config.yaml
num_hidden_layers: 16
hidden_size: 64
num_attention_heads: 2
num_key_value_heads: 2
head_dim: 32
intermediate_size: 256
vocab_size: 512
hidden_act: "tanh_gelu"
norm: "layernorm"
norm_place: "pre"
norm_eps: 1e-06
positions: "learned"
qk_norm: false
attn_scale: 0.177
bias: "all"
tie_word_embeddings: true
parallel_block: false
init: "normal"
init_std_qkv: 0.0625
init_std_o: 0.0111
init_std_up: 0.0625
init_std_down: 0.0111
optimizer: "soap_variant"
learning_rate: 0.00468
beta1: 0.95
beta2: 0.99
weight_decay: 0.083
lr_head: 0.014
max_grad_norm: 2.0
warmup_steps: 200
schedule: "wsd"
decay_fraction: 0.516
decay_shape: "linear"
final_lr_fraction: 0.02
batch_tokens: 32768
max_seq_len: 384
doc_mask: true
train_tokens: 140400000
max_steps: 4285
dataset: "wikipedia_en"
Each number is 128 + 24 x the weight over its row's rms, rounded and kept within 0 to 255. Layers, rows and columns count from 0. Numbers have three digits each. The size before them is the row's rms in percent of the matrix's.

# q: layer 12 attention query, 64x64, rms 0.165, rows 0-51, columns 0-31
# k: layer 12 attention key, 64x64, rms 0.175, rows 0-51, columns 0-31
# v: layer 12 attention value, 64x64, rms 0.141, rows 0-31, columns 0-31
# o: layer 12 attention output (transposed), 64x64, rms 0.115, rows 0-31, columns 0-31
q0 094:135100097150166111121144146092122122120160127159112185131146111147128117100132109114146139107124
k0 090:126117092136125100157105185107135121131106121144147163142133146109099114110171094152157142111101
q1 098:130123163133155109125106132170122154145120127108132151116114133106095129173115116089131114101089
k1 107:065150152143136085118110114133128155171177143094141094122135128127167097133125124087125117102119
q2 103:131139103112137136126132157152168131122075142134148085153117133104183183101140117116115101081155
k2 108:152166111079144198114175117113138133082069142130112139134139099142132121153148077116125114111143
q3 107:102124143143111138116135138163158135148121140096097110151108128140103186139124127132123149131102
k3 095:107120137152126123121129099159181142113157131089098128126126119111156105167127136119098168116113
q4 083:117125155112172112113150147126136206086132142124143158117154088158156144086139103113129147088105
k4 082:151157107142094111164116134172153186084112142104135116132180125136146109092142120117144159149093
q5 097:138130139101093127129154087129086149131127153095102130092132110119155109121104096101105144116145
k5 089:141123201126136096122131132117110087103155116102151123077145080130161124097130098140107141112121
q6 101:142109131114154114109086142132134127104146211119123120145140133168170160168180139140111154096128
k6 105:161159110107172134122140140108130144146126156115127121147143114165144119139155088145056153113144
q7 093:166110128103165157118111138160132166116153112121116161096068115137136153109120158129120106110145
k7 086:187101123160094086160154122179132162089128134150145165134099131137086105119156127108119115116101
q8 093:140170103119114182099140130159123089144111139195141136163139068121128140129145143152101137111109
k8 084:149097149099132161146137132096140134115124140181079114142147148097114136126178129145098132096120
q9 101:057132155104071115140136121094106140112125131152122122088096096141118153137141121061130122131111
k9 103:080113175098127134183117078114151105139136156143132173128104087145118130123149147097082151114124
q10 097:114173124120152135143134164096083174070097127129104152164118124103118140154132096119109109184153
k10 090:119120168121117126130145142124111147135195133100111152160146151113110146125170149119100116149123
q11 093:164157130112149133132146103091156098143103135139157132073110128165120133155162127141157172136146
k11 087:103109111117155117112104146119172123129156140135088127092140134196125170132129106110130115107096
q12 100:090093091113137142122100111143127125137162121124150125113121099135092101113118141162124112127109
k12 095:107103103172148136120119110158120133128132191121160108153116136138119127148133116185161105184088
q13 095:108085113106127120153144129144122139148161161094134110123149103125135139107088106126183132132133
k13 089:169093104118150117125107175135137163149130127102104145116126082085137117106129150110131112086135
q14 109:132132167091139141149092133106144100120079165117136126152172136152121119111121079138148105137106
k14 104:131121139121113159142158151163141156164099152154108174151142131098128132125119096129118124161124
q15 099:115110141120149131171138121127152133169095139111170122126131104124154134171128124114121140116118
k15 090:166150123118113129123113133083136112161118116108105114135126141159150136159095149059120115133113
q16 086:146107144120154114154126125117118144125106117126147144139122133093140139113159136146124105161137
k16 086:133167108117111136139139160135129113159121072149167116132134095112138117150149163112123151157094
q17 083:107106129119116137156122154138134110156129141101074113167100132131132149098179092132101148168136
k17 086:125133122131156153142128146122125127129146151096080109126117063086126139165174145090123131145123
q18 092:153127145112089142142123125121098145151130145079137177167133128110160106107125099105121117145114
k18 094:132121119099095129158137142170115129131124122080088113121120104084158100132120135135141167178109
q19 103:136187101135126150109184117122105139110106105157091118174140156135116115117117117160153086117100
k19 105:118139167130139153120127109075136173142119135152097136167120166130113106112140150131162122105089
q20 097:128119090088077134140117114119134157161107115139168163129118168102086072091130134088162128152126
k20 098:124137088104137112109066135123161156119143098134166154123079128117087091112091184083125114160115
q21 098:129106119112153164118140116146108131099112119186144132140164144124106144160146135131116100097130
k21 100:111093106107097174118183141145121132125158144149128124124122152135090112133140135150079068121122
q22 093:105143130138098119121097142099106130125132058148147139104098111108136140133114103160100140112076
k22 096:088157116121144142147143107106120131116138124159141105112170129157135143128133150151124110116131
q23 107:139158089112163151102139113090124118185128174137127132086107121080079102119110109124128135108102
k23 111:135089134154167133102119111129155177156126178140128112115157139092109166117088129096161128141104
q24 100:134129130095119140143122095149136123136157127110182094137152146172120156157143096112149176109157
k24 095:084113096122087123087144118114134150098146098152154121127161141133152173111125136128113156103137
q25 096:179117126097085170129179150094141181132123126122141122186118132167100149170115147147148162106122
k25 092:144137152113099118086168091069144124142160071108160136129180144155099104129104139155153160117108
q26 089:161146146122108127108114112154132132100145114099136100115154102134132150129107048098133155140123
k26 087:092153131138086121126142105161156140110165128108060125088129123117090153135123133109102152122134
q27 100:142145145135112120110128124131138087119114118116092099086131098118145131127094104140180137092105
k27 100:139088114130192131130132108140118131104133132125116117110176135148136123121113091113153119097133
q28 114:088117135144127141111136133126095111130131130113156073121145096091089151131095124142118144146119
k28 110:098078139134136153120134109125128135125149142109145098107142114120119150159095159132092094117118
q29 112:106176146112159108121112061137128130162152095122112122095110149176144144140113144098123143160147
k29 112:116132135141162087149095090119103147130148113108111123115095149174155150072122119103110106143138
q30 099:129088118127128145097141106147136106090096140116146094115158128152075110137115091093116137132142
k30 099:147110132139133171069124118151150164129142145151138100158125078144075115106121131129129107084148
q31 100:104096119124125150130141136122136139129163129110127162149126113129180116121118120132156079180112
k31 097:147123124085119155132147144130102144105164142153146126111098095142116136152139171124175099162093
v0 102:134175149086114146131125108143120154105102147086170130161111075124130149091139139146098121146121
o0 110:175129136113165124116143177161108128163173144147132123120129139160179107144154142114108141153137
v1 112:136129148186146088136155122076129152121158130155131157138113119088107108132175155145116173123087
o1 117:104103120066117157126151092156126100105103070119119115097113112170106118118117146145161134102126
v2 092:118161123112085130135139136107133111119117140137126133183140122116168142140086065099097158151094
o2 084:142122097131157173143109136111145133126127158152144102109108136146071103114152180129127083108125
v3 089:126134140179103088155149182103127147062097143121098100138102144117121097125132099132137129108114
o3 081:112156139104184177111103115113126112180146132150141145098116141162079159117125151137138106133138
v4 093:116153119105145112087135112119168082103134152128116128133089151118135086101104122139073127125107
o4 104:118152156152095134145099131124163175160140116074167078078126107160107138101141143146112109105110
v5 117:126122124126082127141137134140113128141127160176136126115127147099149158119102137121122104143146
o5 121:131115126091120119133115128111157111136189155154104107146124111128089074120168162146143155109115
v6 090:119148108123097141128154166150075168137115127181137125130177089150151134122112109181082140154155
o6 101:221106131142106100104122094138122097133089150163119107108095129104155125151167141101136153124129
v7 095:096119094134160133090112149068178151134129128154158138119144120115159150084128135108154099156126
o7 103:137067117148105145165146152176114118108152159107171126135130140127085140130125132141138176122116
v8 100:136132129138128123144130165108184114130105138099107117130144176101138100137118136090148100182166
o8 100:127108128104137184153155138135136114128151143125130158118151099112107130100121122149092139147119
v9 095:144151087102140107138180108159110125112156125124136150130119116124106175130145119181163134141139
o9 104:137178153117089177111155128145132106099131174127114121127158137128147124211133138100142118095126
v10 105:096152149114123133125125095076144146118149117114169102171102098167130076100111128118120079132128
o10 099:150107124152107111114101185183119142114148167121125124115125107092133164137115141122136141158145
v11 104:097137093136143114160121123134152119186104166119136128161150163165136100149124082146111131134149
o11 104:115109134124122123126115111135138160111157119097111165096068120086097117126088159095125087128105
v12 110:118122074165117116088132087168146130142089139163140155155152106105134134158059111115094126132130
o12 104:126107142132083120160114140097133095143150103087082142139112135147098124126171105124115096147116
v13 095:119130140104130099094111128135155116084135134139148105161125085147143118203131103059138103125151
o13 105:150123138160142172157118149160137132146143136101148112130182136124135174124147139117145054168124
v14 101:079125151073138151093156138113139102141122154143131102109125152131134132134086090085090173151131
o14 096:129122126169154094201137120179133137136142161082117141131114108111140112084165123134148125099134
v15 103:122105073125118145150115107128135114108172148094100147113152139122160128123140101134130110120150
o15 116:117143143139132115140112125106134130118130148159172133117117185137094127166126143157178138167121
v16 086:151137091127125160121144121144138120157106104097097148115144179137100115092130143136097121148124
o16 096:110160165150125141135145149113111148046186116131105109127132126126129111128108108118146159115139
v17 091:121155130093129172135124139132078149121141147104116146126103136134133146121097086111149150124098
o17 085:095171138147133098118147131140118135116122102147124134159119103149102159158140094152085099079174
v18 084:116140173193113170132077099143125116121102116141142135140117155090114152114156136088143126138111
o18 091:116152145124196092107147162123091134117128119106165138116149093158134121111126099126133135154164
v19 091:148132137156124109052138113114119111144180142127099158094139149134131154096129123143147115145147
o19 095:108139112098088181165157096160125123143125116140127144182129113155167090110130125112091161106134
v20 102:101146148137143126094116095134146131139147118138102142132097116112125117068129081157102151140092
o20 113:111135091121102113185124141140108155145102116105108127121129143171157098161146151112099164133140
v21 088:102152128104123131106140094117102137130101125141132180143098144104112183138152117139128112133130
o21 093:143128165137162124138107120132131095102143103104093144143143079162144110136163158115122150124152
v22 100:092134151137126141108131083086140138123122150130164165100102088116148099077164205115125088119095
o22 101:169109130121138129144127155115130132088152115110116127118141109149172111131139091145133164165169
v23 124:157138164098080104100120147146115160123140119159120143127122159124093124157127123125123121098126
o23 113:110178123115172112112111116167130088143117125087116111122140129135135161114131096139131141135121
v24 099:168114166114151162115130119098145108155150164089115110141113139127132104110122168132166134091092
o24 103:072148126146102133135146163108138113112111123143099100114141070124169109137146105141122131145116
v25 091:099123135136115103116131105155147080154136113167088089159159185129123127096156105145114175120142
o25 099:182161091120149134160136122120077185123055148091107149124117131104122122114132144135128140153089
v26 106:098174128136190115161144112083093130102135159141129144097124124128142113115108131115117137121109
o26 107:148097141139146127138146121135153153103124104133124119101116129112146178133200159131129121119124
v27 109:176085100122138108133100106095145161136103145138112116131116118125156092143104121130095141091125
o27 113:113108123111104118108115123134143172135133159094130121147126137071082134075121121181186128166120
v28 101:104130089121137101099111148130130102126160126113111115091132125107154125113082146133120115128103
o28 092:109115148133088150186104105113134135112104131158101134144089117125109078111151095105111113127140
v29 101:122123093121105150124133128157100149143130136170154151118097129107119132173160123145124157124169
o29 097:183140124088127090113114118114086130105112071098099138122127166134130146092147132110112125147131
v30 104:101105150182106120128110154124146098194104123150118146110140087118111136143115108116147136130173
o30 106:140137137101103096135155107187090152158131083155153109104118100119109086129123131137134103119105
v31 098:172157160101128114097153108163095122082160111137129116136160167108116130119087137097119132159120
o31 098:122167139141104137099139143121130109143116153107148119150114130124154166115181114170104142142130
q32 095:104148122090093097140131150070104131139149122098108112087107121174105178153147129159121146111128
k32 101:077138151130150121144134104127128145158154142118151098120116099183174130128142143149113132146108
q33 092:122126126099117068122154155136098129168126143167163149149162105133110112111113120135116186084146
k33 092:105147133118092134132143136116089113125124145113120169090153133145095138103119116114151160109156
q34 111:118093096116102148115102137091194143145131209114126149154144121093134109130138114121130112138158
k34 116:122153113103168164132120158149181121104082169123103171149146125106123134108145085115123119129133
q35 098:138127128111155159133125111082143120139133076141130152122100098135117127114122153118171131123111
k35 104:135154124092105143153121141072153134172142089163129094164150111105144134101142135116194108104102
q36 110:131164111145129111106167148108147130113116101118094103152138123090125109150131159121109141145129
k36 112:129120110180163088086115158102109128076115157129101122108144129110072181135149150159128140126108
q37 108:150187123112153089126175141114159148159129156126116158114109157128154138128109119171113132137159
k37 112:141143135108154093128155108110127106143119148118146137116131149124177176086122121166124145125146
q38 102:138146126122099131163120101119108098103116145153117148126128153099159110142143120150160101144115
k38 106:104138143136148177142144111118106139110119182147078124153145149109163113120142154123113129123127
q39 112:106095127142104097110115120115126119158114089129137140158107112172139115160126088129138194098138
k39 109:110100155106065132114103126131140117095136137082142070096119138120163134135120126116137161108166
q40 093:121168126132145094170114158129156148109117104144140135100095114152126130096152121073127124161138
k40 089:131166118111134116141129143105166123128173151062127125095093115135139136152148156126089138130156
q41 098:119138117135107112127177088154141115122069119129138141092090166108147183161137114133128102122119
k41 100:102132132156122119168180139087137155130127108115111135121084181118144166144088123121104102124112
q42 103:100143128129138084117098115128100114126135121134167126103152161113076071144103106122131158108110
k42 110:113149156166107091130114123170125161135185142138184119158123150100133096147124162144115108130143
q43 091:116165142167109115143125084149112084099158077101131165092118111136119167123112123170140185126147
k43 100:112133149158104095149101162133109138109158158136128132113112129153142126145088128144125179077141
q44 093:174140173126141136133111137106115096118121189146134147087144142138128123121139099085088164150128
k44 102:159147144118142145136128115120143119107128149116093149103126149142113105117159126131091166140153
q45 103:106128109155137132142141144101116122116080135170151130134127158067092103119151136155132118135168
k45 109:104129092117097141110136153075155142116128163148100155136114153083082101170112160132132127156145
q46 107:149145139115122142171111124136094147175110123116087177144090152118163083122122173117125116122153
k46 111:092120132113123154159090110136082142174131127106093170113096131108129127114150107128157101155151
q47 096:173156103150109130132128111148172161126077108142155140131105156094116115138107135126152169144059
k47 108:133121144154100153132106135171143157136089141123152078149115124106132120139155142143141108138113
q48 103:108116096147119108093117124165089102095121170127153121157074141100115136100141129159139129126129
k48 098:147142066117139131106141177159146144135099173119116100154071135139104096115188110130140154100127
q49 111:108145179103115139128137130127119144116129102148105122147144112118110134123135125141096161152133
k49 106:107183155153144112151138135158153119143141105133157140098166109087128121116149191148119143126157
q50 106:103142140118143117108130138166157108136114169090137083106125113110143123148128112115118154144169
k50 103:129152108159112099111101169155131141128079122133097118145132098117156119131113112122161162116138
q51 096:148172111122139137135159122124105067108159124151171098116094138116138143158168131089140136112166
k51 101:168174092132129132109112133097121073132133118147105157165138127128160084150149126118122137103132